Weights of a small transformer language model.
Size: 10 layers, width 192, 3 heads of 64 (1 for keys and values), 4.33M parameters.
Architecture: RMSNorm after each block, untied embeddings.
Training: a variant of SOAP for these matrices, 138M tokens.
Each number is 128 + 24 x the weight over its row's rms, rounded and kept within 0 to 255. Layers, rows and columns count from 0. The size above them is the row's rms in percent of the matrix's.

# layer 2 attention output (transposed), 192x192, rms 0.232, rows 16-50,80-114,144-177, columns 0-47
size [108 108 107 111 105 100  97 106 113 103 103 107 105  98 112 105 109 107 109 109 104 108  99 102  98 101 113 106 108 110 110 107 109 106 105 100  95  97 102 103 102 101  94  89 105 105 104  99 107  94  99  98  99 100 104 104  96 106  98 111 103  96  97 101 101 105  95  91 107 106  86  99  85  90 100  99  98  98  86  98  94  98  97  89  88  92  95  85  92  96  98  95  96  93  91 105  85 101  83  83  90  90  99  95]
[[143  98 103  71 116 166 127 136 144 135 101 112  86  74 146  77 153 126 104 155 159 123 126 143 112 121 154 105 127 107 119 142 107 107 109 162  96 153 154  92 121 163 124 143  87 147 188 112]
 [161 158  90 124 153 118 203 124 113 139 106 154  93 143  93 176  99  95  89 137 143 130 138 110 148 115 126 119  74 114 141 172 136 103 124 141 111 112 144 118 120 142 109 131 130 123 142 131]
 [157 141 118 151 151 112 138 120 109 119 145 146  99 171  90 131 137 156 102 128 140 117 149 129 162 101 136 141 114 134 167 123  92 128 142 150 158 144 118  85 111  85 157 127 131  89 165 148]
 [119 137  98 135 140 137 125 126 122 108  97 172 141 128 152 105 139 113 116 152  91 151 112 161  97 155 139 126 113 130 122 122 150 126 131 118 160 122 134 122  88 132 110 111 138 119 107 118]
 [140 136 127 101 103 157 136 129 124 159 128 110 134 107 120 113 152 105  91 126 110 155 131 133 152 116 119 118 156 128 149 147 116 139 156 153 137  95 182 149 180 132 126  73 100 135  62  77]
 [139 130 117  94 134 152 108 104 102 105 117 106 120 167 119 129  92 148 146 148  76  97 129 138 106 117 103 138 123 115 101 159 143 143 122 114 137 146 102 132 172 144 168 141 170 108 153 150]
 [151 145 108 135 138 102 139 179 137 128 148 149 114 130 134 126 142 118 132 144  94 125 196 101 155 155 111 145 144 154 117 121 126 123 153 160 155 141 123 125 149 143 145 130  91  86 107 115]
 [119 125 145 172 110 102 119 149 102 135 128 117  88 120 156 122 125 166 147 122 112 124 106 148 138 158 124 128 126 103 121  97 114 131 125 118 136 143 136 116 118 134 120 127 131 132 157 143]
 [108 134 104 173 142 140 158 127 178 193 143 123 112 152 160 202 109 133 142 137 127 166  94 160 164 154 114 142 162 117 117 118 191 115 117 106 121 161 161 171 133 111 117 127 106 121 112 114]
 [ 55 116 115 104  94 121  98 157 100 125 112 175 141 134 126 121 114 156 127  99 111 123 151 104 159 116 149 171 147 127 159  97 104 136 109 145 105 154 129 101 105 121 108 112 108 176 101 125]
 [134 120 145  89 168 132 144 108 105 124 168  87 126 181 134 138 104 159 138 143 125 119 170 103 127 147 126 158 135  78 151 140 118  89 148 172 135 113 158  98 135 131 113 114 160 107 140 159]
 [ 86 143 120 166 105 123 143  83 114  78 133 144 168 137 122  96 163  84 124 137  77 157 142 121 112 143 121 149 134 148 147 117  97 142 129 138  86 122 144 147 111 117 148 125 123 119 104 177]
 [125 103  90 129 134 172 145  85  93 155 122 125 134  76 126 136 144 143 180 101  87 164 143 128 164 174  59 142 160 124 135 158 127 126  84  95  89 176 115 128 120 101 163 115 136 177  96 141]
 [146  92  85 170 133 133 109 134 101 106 148 104 106 150 174 166 114 139 164  93 103 114 146 130 126 163 147 142 158 135 170 126 154 159 131 111 120 190 121 111 112 120 123 125 128 165 113 120]
 [ 78 153 133  94 119 106 151 105 147 114 102 145 124 130 115 139 100 169 149 177 159  71  98 143 127 120 135 134 143 187 163 144 122 150 112 135 132 103 109 101 101 116 118 138 153 137 153 148]
 [170 118 110  83 138 121 108 155  91 110 110 108 139  96 132 144 140 194 104 184 148 143 153 161 136 139 120 146 102 108  96 107 138 132 126 142 114 119 162 134 140 138 109 124 128 132 157  78]
 [170 152 108 165 162 129 110 159 139 128 138 112 153  88 109 123  90 103 150 113 120 118 115 126 121 141  78 140 178 122 105 172  97  95 124 120 116 114 164 117 117 171 136 102 163 132 105 123]
 [ 96  67 148  83 104 151  84 131 123 123 148 121 124 133 163 105 148 115 105 132 161 108 147 139 115 144 114 116 203 119 109  87  95 133 160 144  93 150 114  95  92 115 107 122  76  83 139 171]
 [176 142 114 128  97 145 138  73 147 139 102 169 113 159 116  79 149 162 117 120 114 114  75 122 116 122 130 112 144 139 129  83 153 116 160 157 111 195 172  62 153 130 108 150  74 114 118 102]
 [ 91  99 169 132  90 154 149 142  81 135 152 126 156 177 118 132 105 169 171 167 103 163 128 133 122 169 125 112  90 164 162 134 129 126 128 123 112 132 163 137 101 174 152 128 152 135 129 125]
 [114  81 127 105 105 133  76 124 120 113 154  95 109 157 124 161 137 136 137 183 124 123 114 170 140  99 126 115 121 114  89  71 139 109 117 106 129 113 131 122 151 110 181  94 130 104 175 113]
 [142 152 136 141 107 141  97 133 132 112 134 148  80 119  95 105 116  76 164 157 132 155  97  82 149  76 112 155 138 112 122 125 128 122 100 121 152 121 135 132 162 105 124 116 115 127  78 151]
 [ 70  89 148 121 158  97 104 118 107  87 132 147 162 173 116  94 123 154 117 130  95 100 122 124 143 109 113 102 141 130 161 161 159  84  98 149 128 134 157 121 113 112 127 107 127 165 105 144]
 [102 139 127 125 177 169 138  98  96 125 182 103 120 123 159 131  93 107 134  81  92 107  93 150 132 143 136 153 170 165 107  83 101 115  82 123  93 117 109 143 162 126 117 126 165 115 143 120]
 [ 90  73 166 165 126 114 110 154 174 131 124 119  97 125 123 121 137 141 140  60 119 143 126 148 155  88 100 138 144  87 122 141 138 181 142 126 103 140 141 133 130 134 179 124 142 137 149 155]
 [141 168 128 140 116 112 154 120 167 192 104 110 177 165 178 128 171 105 149 105 145 114 119 101 134 137 163 141 122 121 150 124 162 118 132 155 125 130 114 154 144 128 129 121 119 127 127  61]
 [124 116 135  86 149 157 102 133 117 171 119 122 118 157 123 115 140 123  91 106 140 140 145 113  96 112 111 157 156 162 113 140 152  93 135  83 164 163 171  88 133 148 148 125 169 107 187 126]
 [130 133 174 130 120 107 135 111 113  80 114 121 117 106 125 130 155 120 107 150 142 139 162 158 150 124 114 147 150  97 107 126 124 141 112 168 106 143 138 147 133 125 161 138 146 171  60 128]
 [124 150 125 109 109  91 130  64 142 155 151 143 124 144 123 132 134 104 141 103 118 120 137 116 121 137 174 190  98 147 122 104 110 109 121 153 146 130 133 132 120 109 125  94  99  96 129 129]
 [114 115 160 127  90 130 123 131 141 151  98 131 142  93 132 118  89 154 123 176  84 135 119 163 111 120 156 103 147 121  92 144 117 172 113 169 123 137  74 164  89 137  99  97  90 119 142 122]
 [106  99 138 113 137 162 135 102 138 125 137 129  98 103 110  92 119  92 168 152 141  97 170 103 167 175 150 143 129 115 127 126 122 128 121 145 120 155 130 115 166 154 167 103 110 142 125 122]
 [147  99  88 117 134 130 150 113 135 192 155 148 133 125 162 136 118 127 143  88 159 113 144 106 132 123 124 118  83 116  95 171 109 138  82 105 151 139 171 108 126 149 127 129 126 164 127 153]
 [160 137 103 115 159 146  82 114 130 144 118 134 190 107 138  96 108 122  60 191 103 157 121 115 116 116 169 126 118 115 159 112 113 145 114 108 116 125 115 117 109 125 152 135 104 113 138 134]
 [111 101 130 141 101 117 180 128 131 118 110 125 149 151 118 181 108 131 147 119 142 130 157 117 156 127 119 188 162 115 109 174 134 151  88 114 140 196 155 111 138 134 133 104 139 116 117 113]
 [131 156 110 148 126  91 131 157 157 124 148 115 190 125 141 141 143  88 139 135 120 111 168 158 136 130 131 117 184 167 106 151 160 145 105 114 109 134 124 108 106 162 139 110 110 106 134 153]
 [116 130 130 133  74 104  96 144 117 138  97 132 171 186  55 129 142 135 151 135 128 112 142 154 163 100 140 127 170  96 113  83 124 169 158 103 155 101  98 108 156  85 145 137 106 123  93 111]
 [143 128 134 157 125 131  75 162 168  70 124 109 154 133 139 129 123 115 119 134 107 159 126 172 145 106 131 111 132 129 110 136 110 152 144 120 126  87  93 144 173 151 169 140 126 111 158 127]
 [ 92 130  99 124  86 103 130 131 137  58  98 123  85 110 153 137  95 135 143 107 118 132 125  92 116 178 150 146 126 144 141 128 140 136 168 141 128 112 113 153 120 119  93 123 101 157 126 135]
 [151 129 156 176 116 129 140  88 130 133 133 121 128  98 127 121 149 102 173 138 129 203  96 139 134 119 147 144  95 103 136 117 135 153 119 133 163 168  97 109 149 180 162 112 116 137 135 132]
 [138 123 121 104 113  99 127 141 106  80 102 162 124 123 115 122 108 137 131 125 180 138 136  85 144 134 185 142 119 124 134  94 145  82 122 111 114 173 145 115 139  86 137 155  98 132 152 137]
 [146  89 101 138 156 110 107 135 139 106 128 151 117 134  99 132 148 154 118 132 143 126 162 123 160 142  98 145 141  95 128  94 140 108 151 127 153 128 125 124  85 108  91 151 101 107 105 116]
 [142 167  97 134 173 137 102 108  97 122 123 133 124 101 104 135 158  82 137 119 155 139  63 137 106 105 141 132 125 151 137 131 110 146 146 133 156 105 100 126 117 158 114  98 114 140 128 125]
 [137 103 137 124  92 122 108 105  96 124 149 144 189 100 170 134 122 115 161 176 166  96  83 137 153 124  73 124 116 149 126 141 104 100 167 137  96 114 122 130 105 124  80  86  88 135 150  92]
 [143  98 158 155 105 147 143 100  76 168  49  98 109 166 138 117 154 161 150  93 139 166 139 123 108 146 147  95  80 119 128 121 106 107 158 134 141 135 112 112 150 142 136 156 152 112 123 148]
 [120 119 137 127 143 113 132 125 134 103 112 138 187 114 125 102 134 151 135 139 144 137 140 104 141 137 145 102 107 138 140 128 105 112 119 119 142 122 109 176 126 201 118 130 134  99  92 134]
 [137 118  83 126 134 131 115 109 138 103 148 139 135 105 149 149 120 122 177 159 164 118 133 158 115 135 150 135 127 160 138 132 108 133 107  81 123 162 112 150 141 154 130 111 147 164 137 163]
 [136 143  92 129 164  92 173 125  84 132 151 137 126 131 107  87 116 132 102 116 111  92 185 168 125 117 137 166 109 137  85 166 129 128 174 139 154 113 107  96 141 137 125  97 119 123 155 124]
 [144 150 126 166 203 110 147 110 135 123 139 162 122  74 144 118  94 129  96 145 111 113 155 106 132 124 118 128 122 148 146 160 103 134 105 154 178 171 128 149 141 103 143 127  92 174 169 138]
 [121 137 146 127 163 183 151 117 114 114 146 120 104  99 107 100 128  86 119 143 119 137  87 144 172 115 172 120 154  98 120 111  56 159 162  95 132 106 103 127 100  89  86 142 158 124 158 149]
 [133 151 125 177  99 144 151 142 114 139 168 124 144 136 161  91 106  92 115  92 112 181 110 106 127 133 159 133 140 101  99 158 181 148 149 147 189 123 127 158 137 116 116  94  92 154 124 107]
 [ 82 136 133 168  99 116 152 122 126 123 147 135 135 158  66 168 121 151 119 108  91 111 136 127 154  99 119 147  99 114 120 132 102 134 131  92 114  97 125 130 126 143 142 154 148  72 122 173]
 [122 117 117 100 101  78 131 119 126 123 132 145 119 179  88 147 149 180 153 144 122 120 103  87 115 131 152 174 116 117 100  94 145 121 137  76  94 164 125 151 134  90 131 164 130  90 132 127]
 [145 136 103 157 174 115 121 158 129 119 153 112 137 111 159 123 135 105 121 150 145 113 123  79 111 167 168  96  96 102 127  99 146 122  93 149 136 117 128 144 137 143  92 154 147 148 151 191]
 [138 131 126 112 154 104 139 133 106 148 116 179 118 121 119 122 126 110 140 110 117 135 167 130 122 127 130 101  95 155  72 138  97 116 107 155 137 104 134 131 133 146 128 143 156 150 149 149]
 [163 133  93 155 164 140 101 147 110 146 119 125 135 156 119 140 140 136 139 126 117 141 149 160 155 142 122 125 122 103 167 117 158  77 117 110 168  90  77 148 142 119 135 131 127 136 130  90]
 [131 142  95 133 189 135 168 106 160 143 109 135 144  91 147 164 133 105 111  88 155 132 124  79 120 121 135 142 109 134 130 124 106 116 135 117 169 130 139 126 119 123 151 108 132 105 141 101]
 [124 111 123 156  92 165 156 119 102 171 111 122 138 120 126  74 105 129 139 129 124 113 113 114 119 186 126 129 128 116 122 137 115 135 152 147 158 190  91  94  96 114 157 169 122 170 142 174]
 [ 90 160 104 141 149 191 126 131 124 145 125  90 107 115 125 136 131 136 119 119 166 123 105 117 116 165 136 112  98 154 154 119 100 108 161 110  92 112  95 129 122 119 125 123 141 107 132 133]
 [ 93 148 111 129 161 141 129  81 134 148  90  92 125 145 117 146 109 153 130 150 147 130 121 130 150 135 109 109 103 108 111 128 170 153 117 168 132 139 119 105 104 142 162 112 107 127 141 147]
 [134 122 119 116 116 119 113 120 102 160 112 158 169 115 113 105  98 131 114 178 124 111 137 121  93 184 134 144 144 140 143 183 104 130 160  91 142  88 126 158 120 124 108 146 109 148 133 135]
 [118  90 111 118 119 159 140 125  91 132 145 182 130 112 139  63  96 172 146 136 142 103 121 105 144 182 140 161 159 128 133 104 107 133 152  80 123  94 158 145  77  98 103  96 103 140 144 115]
 [126 125 106 114 123 109 117 156 146 147 159 132 133 105 157 136 120 165 167 150  96 122 141 102 148 158 150 167 141  86 159  69 119  92 114  85 139 124 147 113 110 102 122 103 115 166  99 101]
 [116 127 124 173 100 139 136 110 147 109 144 127 107  78 114 137 158 132 146 106 110 130 100 142 154 168 157 108 114 137 161 150 155  83 136 104 117 126  93 142 125 131 114 147 115 116 134 146]
 [150 171  89 127 104 140 112 138  95 110  89 104 132 156 134 124 131 175 105 149 101 111 148 125 135 111  70  88 149 123  85 154 125 132 149  92 153 120 117 130 107 157 132 126 128 118 125 162]
 [170 114  64 134 101 106 160 125 142 124 133 100 125  89 139 130 174 126 121 146 148 176  97 155 157 115 118 160 128 109 146 116 121 114 136 107  79 103 146 102 154 119 150 161 151 101 120 140]
 [143 112 142 143 140 120 142 142 124 132 144 118 145 156 116 191 119 180 147 115 124 134 120  93  91 172 137 107 128 135 149 133  83 117 163 150 134 132 109 106 145 117 173  88 187 128 159  98]
 [183 127 154 142 152 123 111 153 117  72 158  64 136 150 145 143 164 130 132  99 109 123 127 133 132 127  99 114 114 155 152 188 125  93 120 120 123  98 167 136 154 154 102 124 112 136 108  98]
 [ 91 102 163 161 130 148 131 166 135 136 154 158  83 153 121 138 123 125 141 141 109 112 142  96 144 119  91 125 127 102 137 121 156 131 115 204 142 127 138  86 131 123 128 162 157 114 122 123]
 [146 159 141  75 140  99 131 163 125 162 143 109 179 136 118 113 124 137 148 142  98 123 102 120 137 146 122  66 116  78  78 118 107 104 100 182 173 139  95 171  83 110 142 133 153 138 128 128]
 [ 99  97 121 121  55 155 162 126 125 152 159 110 112  97 129 108 105 173  94  69 143  98 142 113 116 143 139 122 133 144 162  90 107 124 109 101 123 132 150 120 141 140 132 149 101 137 130  61]
 [147 133 131 104 134 174 174 152 141 140 175 162 117 125 131 132 133 129 136 116 137 151 136 101  73 186 126 162 107 119 103 147 115 131 133 102  86 122  95 153 129 100 156 125 149 147 124 133]
 [ 94 145 161 121 171 117 153 125 131 143 145  80 110 124  52 139 111 133 133 114 115 108 150 106 161 122 120 121  93 156 140  81 131 149 117 117 143 178 156 179 133  96 146 128 168 141  98 137]
 [116  96 101 138 124 161 143  69 170 128 171 111 110 104 167 152 108 110 160 144 120 136 120 125 147 119  95  77 103 142 120 124 127 157 124 124 157 134 102 155  99 126  93 101 140 129 129 116]
 [100 150 140  98  81 123 143 138 201 121 161 135 137 150 138 130 112 128 116 123 138 131 170 100 132 110  85 139 176  87 116 142 103 130 141 134  86 137 174 143 156 122 157 128 153 127 136  98]
 [131 181 128 165 118 114 129 142 111 129 162 110 116 174 107 124 100 117 136 131 133 138 121 129 116 147 120 121 116 114 117 166 132 122  83 137 168 133  86 131  90 118 121 151 158 147 167 162]
 [113 127 144 116 122  92 172 139 135 123 142 153 111 119 114  91  99 125 130  78 123 115 146 140 113 140 165 176 124 145 131 123 171 139 121  95 109 139  97 141 123 166 138  52 117 127 133 127]
 [132 141 139 101  79 132 149 125 153 144 114  96 131 152 122 154 113 162 140 139 152 112 130 148 166 113 134 115 100 139 109 129 111  87  88 158  76 108 162 126 188 138 113 171 128 139 117 110]
 [102 154 127 144 153 113 116 143 118 141 148 115 161 114 142  96 146 128  70  99 122  81 125 112 130 132 128  90 114 124 109 112 142 106 103 108  92 123 118 128 148 106 135 219  87  85 119 132]
 [157 131 103 166 113 130 121 110 146 117 183 158 120 143 120 139  83 106 120  88 112  97  94 132  91  67 108 139 150 111 129 160 111 153 126 119 132 121 144 126 133 141 162 110  88 132  80 119]
 [117 110 127 187  89 140 143 122 172 116 120 111  93 136 118 126 159  54 113 144 130 150 135 166 109 103 111 141 122 145 145 176 140 164 143 147 134 134 146 156 108 112 160 108 123 146 156 173]
 [102 169 143 182 118 118 161 139 135 162 101 112 105 139 127  80 155  99 120  83 128 167 127 134 147 142 144 111 110 127 161 104 140  98 145 103 165 132  86  90  96 115  93 178 128 126 127 125]
 [110 105 117 149  73 142 120 136 116 140 107 118 100 114 100 107 107 152 122 110 136 125 111 144 138 164 145 131 127  92 142  93 103 120  79 122 131 108 155 152 135 125 110 117 110 132 137 116]
 [146 125 136 125  90 130 103 148 108 142 141 137 147 106 133 173 126 147 168 128 153 129  81  96 169 130 166 134 126 117 115 106 158 121 166 140 113 135 140 106 116 150 174 126 176  97 113  89]
 [124 183 146  82 113 147 139 129 118 133 105 153 167  94  92 158 149  88  82 118 104 143 141 155  95 156  95 173 120 171 103 139 135 100 146 132 146 141 132 135 121 128 124 146 117 137 143 154]
 [137 146 142 127 115  90 109 115 108 138 156 145 114 124 102 173 113 125 124 148  99 131 164 127 135 129  92 135 123 110 123 106  97 122 126  78 104 165 147 130 168 113 153 123 116 129 104 136]
 [151 122  82 151 146 131 137 102 149  98 128 117 108 147 149  98 138  94 161 130 119 152 147 110 115  88 125 141 108 112 140 123 127 133 123 131 112 147 107 103 148 103 103  83 122 162 150 120]
 [130 110 151 125 170 143 121 127 149 108  99 118  96 117  98  88 144 129 150 123 115 127 180 124 155 141 153 119 145 126 143  68 154 131 108 112 150 160 119 150 139 151 163 111 123 108 108 127]
 [100 142 137 141 116  87 119 120 113 206 139 115 125 163  85 122 164 152 135  86  72 185 102 129  99  91 151 129  90 138 114 127 105 124 106 119 155  90 130 122 154 122  85 162 119 136 118  94]
 [112 133  69 133 120  97 126 109 105  90 123 101 129 106 118 119 137 134 190 149 149 110 137 120 127 110 163 155 136 145  94 125  93 114 131  95 161  79  69 165 112 141 103 134 132 127 134 137]
 [168 145 108 101 144  96 107 135 119  88 153  71 136 121 129 142 161  89 126 148 147  76 150 148 108  96 129 156  99 159 101 123 106 152  89 144 168 150 131 135 130 116 138 151 138 111 157 125]
 [148 115 122 167  67 115 160 115 101 109 152 112 129 136 141  99 108  84 157 156 110 136 168 178 113 148  88 111 152 130 124 172 148 109 142 116  70 114 131  84  89 164  81 162 164 128 133 144]
 [133  78 130 112 124 106 143 128 137  74 118 137 161 126 159 163  89 137  91 123 114 155  98 148  92 140 115  90 149 147 124 201 138 101 167 137 126 117 149 127 130 120 131 126 115 130 147 101]
 [145 113 129 118  89 127 116 179 114 129 188 144 124 106 164 120 106 112 161 128 167 136 176 139 136 142 142 165 143 126  77 126 165 159 101 141 156 153 157 131 158 121 121 131  79 135 153 108]
 [172 132  95 107 104 118 133 134 159 106 111 102  92 131 150 123 139 116 168 161 148  79 157 123 146 136  93 140 128 130 115 113  86 130 100 103 104 121 133  95 158 110 145  94 122  78 127 114]
 [119 175 112  98 164 125 145 144 113 130 128 123 135 141 160  89 133 148 138 128 110 101 103 120 123 115 163 122 115 105 107 124 116 112  85 181 132 160 116 127 103  93 116 108 126  89 126 132]
 [110 145 144 166 103 113  98 133 120 141 144  69  83 117 126 120 121 136 107 127 131 140 160 160 134 104  81 144 128  97 154 137 169 115 143 128 132 170 161 125 154 108 124 132 125 116  94 161]
 [113 123 136  96 155  84 144 138 161 119 159  99 122 135 123 139  93 147 104 126 153 131 141 139 113 128 145 115 139  83  83  99 109 134 120 157 121 123 125 126 128 120 131 134 108 164 121 147]
 [131 106  97  89 166 136 125 148 105 157  87 149 120 134 118 122  78  99 105 146 123 169 145 104 122 115 143  71 119 127 132 114 115 112 134 124 117  98 156 144 105 139 128 166 158 104 117 159]
 [ 96 161 124 141 149 146 141 122 140  93  99 124 164 127 149 133 160  84 112 127 140 127  80 109 109  98 140 140 126  96 121 163 111 123 111 146 100 142 129 147 151 162 112 186 141 149 171  75]
 [172 191 121 134 166 133 130 155 140 124 151  99 133 128 131 110 122  79 151 138 174 135 129  93 159 140  92 133 139 154 103 157 144 110 160 145 208 161 125 127  85 132 158 139 164 118 113 110]
 [138 123 124 122  87  98 123 131 133 165 107 148 129 156  99 130 154 113 113 100 146 166 119 151  93 124  91 155 154 144 129 132 138 160 113 123 192  96 162 158 153  95 109 162 114 129 128 136]
 [132 114 112  95 122  96 149 124 194 130 113 105 142  92 105 128 161  96 127 132 138 115 159 167 151 142 112 118 151 145 107 110 122 120 131 109 149  98  73 133 151 145 100 125 113  99  91 150]
 [105 141 192 184 116 114 119 106 123 108 118 122 111 120 129 128 148 101 154 121 144 130 146 136 100  88 132 142 105 170 111 109 140 130 163 117  84 131 113 160 166 124 146 129 117 117 120 131]
 [111 124 100 134 107 162  94 109  57 121 120 160  82 125 186 144 117  89 116 121 112 107 122 125 121 137 112 116 106 146 160 134 107 121 174 143 124 129 140 129 135 153 107 139 124 151 100 105]]
# layer 2 attention value, 64x192, rms 0.222, rows 17-50, columns 0-47
size [ 95 103  97 105  98  92  96 103  99  94 106 102  99 100  98 111 100  96 110 101 100 100  95  99 107 103 104 101 101 103  94  96 107  99]
[[131 137 124 138 144 110 124 115 150 144 144 105 154 137 126 132 136 187 137 147 139 196 102 124  87 108  96 177 143 108 104  87 128 136 150 148 150 142 156 134 112 125 156 167 142 129 151 149]
 [139 128 196 123 130 112 138 112 130 152 106 144 123 144  92 112 154 121 103 115 155 126 113 118  96 138 147  97 157 120 125 109 114  89 108 149  88 109 146 144 144  98 116 119 152 103 104 140]
 [119 118 125 118 141 125 146 121 109 137 128 112 130 145 164 146 107 136 144 144 152 172 156 111 103 125 124 141 111 163 145 138 130 116 139 126 132 112 107 132 108 142 152  96 135 114 193 124]
 [ 74 120 145 149 128 137 145  65 143 162  95 117 120 114 139  95 114 150 125 138 139 143 139 127 120 159 103  80 104 105 145 156 150 136 129 120 165 171 145 125 119 132 108 123 117 163 126  92]
 [134 122 123 119 127 114 133 102 150 135  98 153 163 151 178 142 111 146 103 170 120 148  86 155 108 161  56 128 112 168 179 172 115 133  76  99 129 164 139 142 167 146 130 162 126 109 120  90]
 [116  90 118  82 139 122 135 101 102 126 164 146 127 141 113 147 144 121 152 127 116 120  96 139 127 124  83 135 108 117 136 134  93 148 152 104 107 117 113 130 117 130 122  93 179 138 125 136]
 [131 169  78  97 114 139 124 157 145 162  78 126 105 140 126 130 162  91 172 105 104 124 162  99 138 100  92 140 116 129 140 127 167 141 120 136 148 133 143 116 137 132 116 129 143 159 197 142]
 [132 134 110 115 159 145  78 181 135  97 139 107 131  99 103 120 152 146 110 141 130 114 164  98 122 167 109 105 124 107 126 101 138 146 179 150 143  98 122 101 114 146 129 134 142 140 116 133]
 [196 133 142 103 162 153 126 152  78 101 142 161 154 137 113 138 156  94 149  94 133 125 140 145 117 130 153  90 131 187 142 116 126  90  96 148 166 138 130 120 142 161 110 163  75 110 134 130]
 [131  88  79 113 192 144 129  90 110  72 138 162 110 134 112 140 157 153 101 150 131 113  95 143 179 111 111 143  94 113 121 147 139 174 149 172 132 119  75 125 162 136 116 130 124 111 117  83]
 [148 117 153  63 149 128 151 169 144  78 132 140 144 121 126 149 133 146 107 170 129  89 132 155 146 156 120 107 152 111 135 137 143 130 118  86 111 117 116 115 114 138  87  93 110  92 132 148]
 [106 160 155  84 118 123 129 195 188  86  80 105  89 142  88  96 148 121 136  91 114 149 127 141 136 106 120 110 110 141 119 160 122 136 171 108 121 125 167 113  88 116 116  97 164  95 152 121]
 [151 145 109 102 101  84 130 208 100 155 184 128 137 137 139 117 149 145 168 124 139 127 103 108 142  79 105 118 105 145 145 118 150 137 171 192 160 187 126 161 151  93 170 126 114 135 115 106]
 [173  58 125 134 193 160 145  85 101 126 138 156 128  87 138 118 117 133 124 148  93 146 136 135 123 154 103 119 150 127 102 123 130 140 148 120 116 112 129 104 159  92 103 131 130 101 143 145]
 [130 117 127 132 115  99 105 143 143 113 115 169 117 114 152 151 129 108 135 160 108 138 140 103  98 171  85 131 151 136 132 156 140 136 122 106 188  99  85 154  96 136 105 147 135 133 158 154]
 [108 147  90 122 104  92 129 116 138 126 104 154 137 113 171 123 147 161 142 158 121  97 135  92 196 141 120 105 161 130 111 149  86 150  91 133 145 146 121 154 112 114 135 124 136 138 132 173]
 [133 170  95 118 117 107 122 107 122 144 112 154 134 124 176 143 113 125 114 166 121 111 155  99 138  84 119 117 131 106 153 125 176 101 144 118 162 156 120 106 112 132 117 121 114 133 142 119]
 [100 144 121 122 167 187 140 149 118 131 126 165 152 139 160 123 134 120 109 150 136 136 134 126 149 116 151  92 169 124 130 155 131 103 116 100 133 120  94 162 114 128 124 109 103 168 149 155]
 [129 135 159 125 174 100 131 132 155 104 104 128 151 116 132 110 110 149  88 164  70 149 124  82 130 138 104 114 135 139 129 139 143  90 144 147 122 128 109 118 113 119 111 122 137 110 107 139]
 [121 173 155 103 129 162 123 144 158 140 138 133 150 137 146 101 126 162 125 155 118 157 137 107 104 115 106  98 112  89 174 176 117 149 122 149 142 122 138 128 121 117 151 124 128 145 129 120]
 [150 164 113 124 137 122 132 131 167 136 112 106 114  96 133 135 159 129 114 125 134 131 134 171  98 122 100 115 143 108 116 127  86 118 110 111 106 136 133 134 126 133 110 114 101 149 114 153]
 [155 135 161 114 141 128  92 104 131 113  79 101 121 141 116 120 154 125 146 125 144 145 130 135 153 154 123 137  94 108 155 119 139 103 160 142 111 152 167 128 187 117 110 108 172 120 161  54]
 [149  91 167 138 114 116  78 183 167 131 132 120 139 159 160 106 102  84  99 134 126 120 111 118 145 126 127 117 117 140 128 162 131 189 100 130 124 121 138 114 155  94 112  85 163 113 168 175]
 [114  92 145 138 112 129 150 142 125 105 147 104 135 140 120 150 136 139 109 125 124 127 185 148 123 113 143  99 119 170  95  99 134 128 111 124 160 149  86 151 107 113 108 145 147 164 103 106]
 [129 137 148 138 165 138  89 111  68 122 136 138 122 149 124 141 156 144 110 152 121  95 112  95 114 110 120 114 132 168 108 134 119 166 103  89 105 168 134 128 177  89 165 178  99  96 137  86]
 [141 144 122 149 134  96 126 130 107 128 139 169 153 141 153  93 138 127 143 127 124 135  99 169  98 111  82 148 115 112 159 150 157 172 154 138 149 152 117 117 151 142 137  98 116 113 130 132]
 [132 102 107  93 115 112  94 111 117 140 144 125 145 142 121 153 119 172 138 111  87 125  88 128 149 125 126 148 130 162 140 142  95 119 127 142 118 166 118 121  84 126 136  97 140 117 144 142]
 [142 113 154  92  93 159 118 147 139 131 151 128 165 128 171 149 103 131 172  95 154 132 139 134 130 129 122 115 144 126 154 130 131 103 139 153 134 140 120 104 136 126 150 121 112 142  82  97]
 [ 77 146 118 131  81 134  99  97 122  80 116 124 144 134 105 165 127 171 116 105  68 133 124 114 136 139 147 147 144 139 137 154 106 141 181 126  99 121 152 119 141 145 137 115 137 141 119 125]
 [137 145 128 139 155 143 129 137 158 119 159 141 109  92 155 102 103 106  80 101 139 114  87 128 102 122 112 133 158 141 147 159 118 159 175 114 137 124  91 133 118 115 152 111 135 104 122 114]
 [127  97 141 144 153 138 138 134 128 116 110 106 105 164 155 144  94 149 155 157 126 111 109 133 124 133 128 137 150 116 124 123 129 107 136 116 131 142 139 127 126 131 134 115 146 134 147 141]
 [179  84 148 110 106 151 153 125 133 126 120 174 138 143 158 131 150 106 142 105 111  77  98 144  90 144 112 133 145 129 121 121  81 119 123 130 188 153 171 115 128 122 137  85 154 140 124 135]
 [115 151 129 127 139 131 181  70 126 155 132  87 132 166 139  98 150 129 132 103 114 138 122 128  99 134 124 112 136 103 151 138 126  85  76 113 115 132 108 138 108  98 141 131  99 118 168 160]
 [158 158  96 114  90 109 142 137  91 149  97 138 129 110 132 120 106 124 155 108 188 153 154 167 124 117 123 124 120 106 117  93 162 162 129 122 137 152 107 168 171 123 103 110 169  88 138 181]]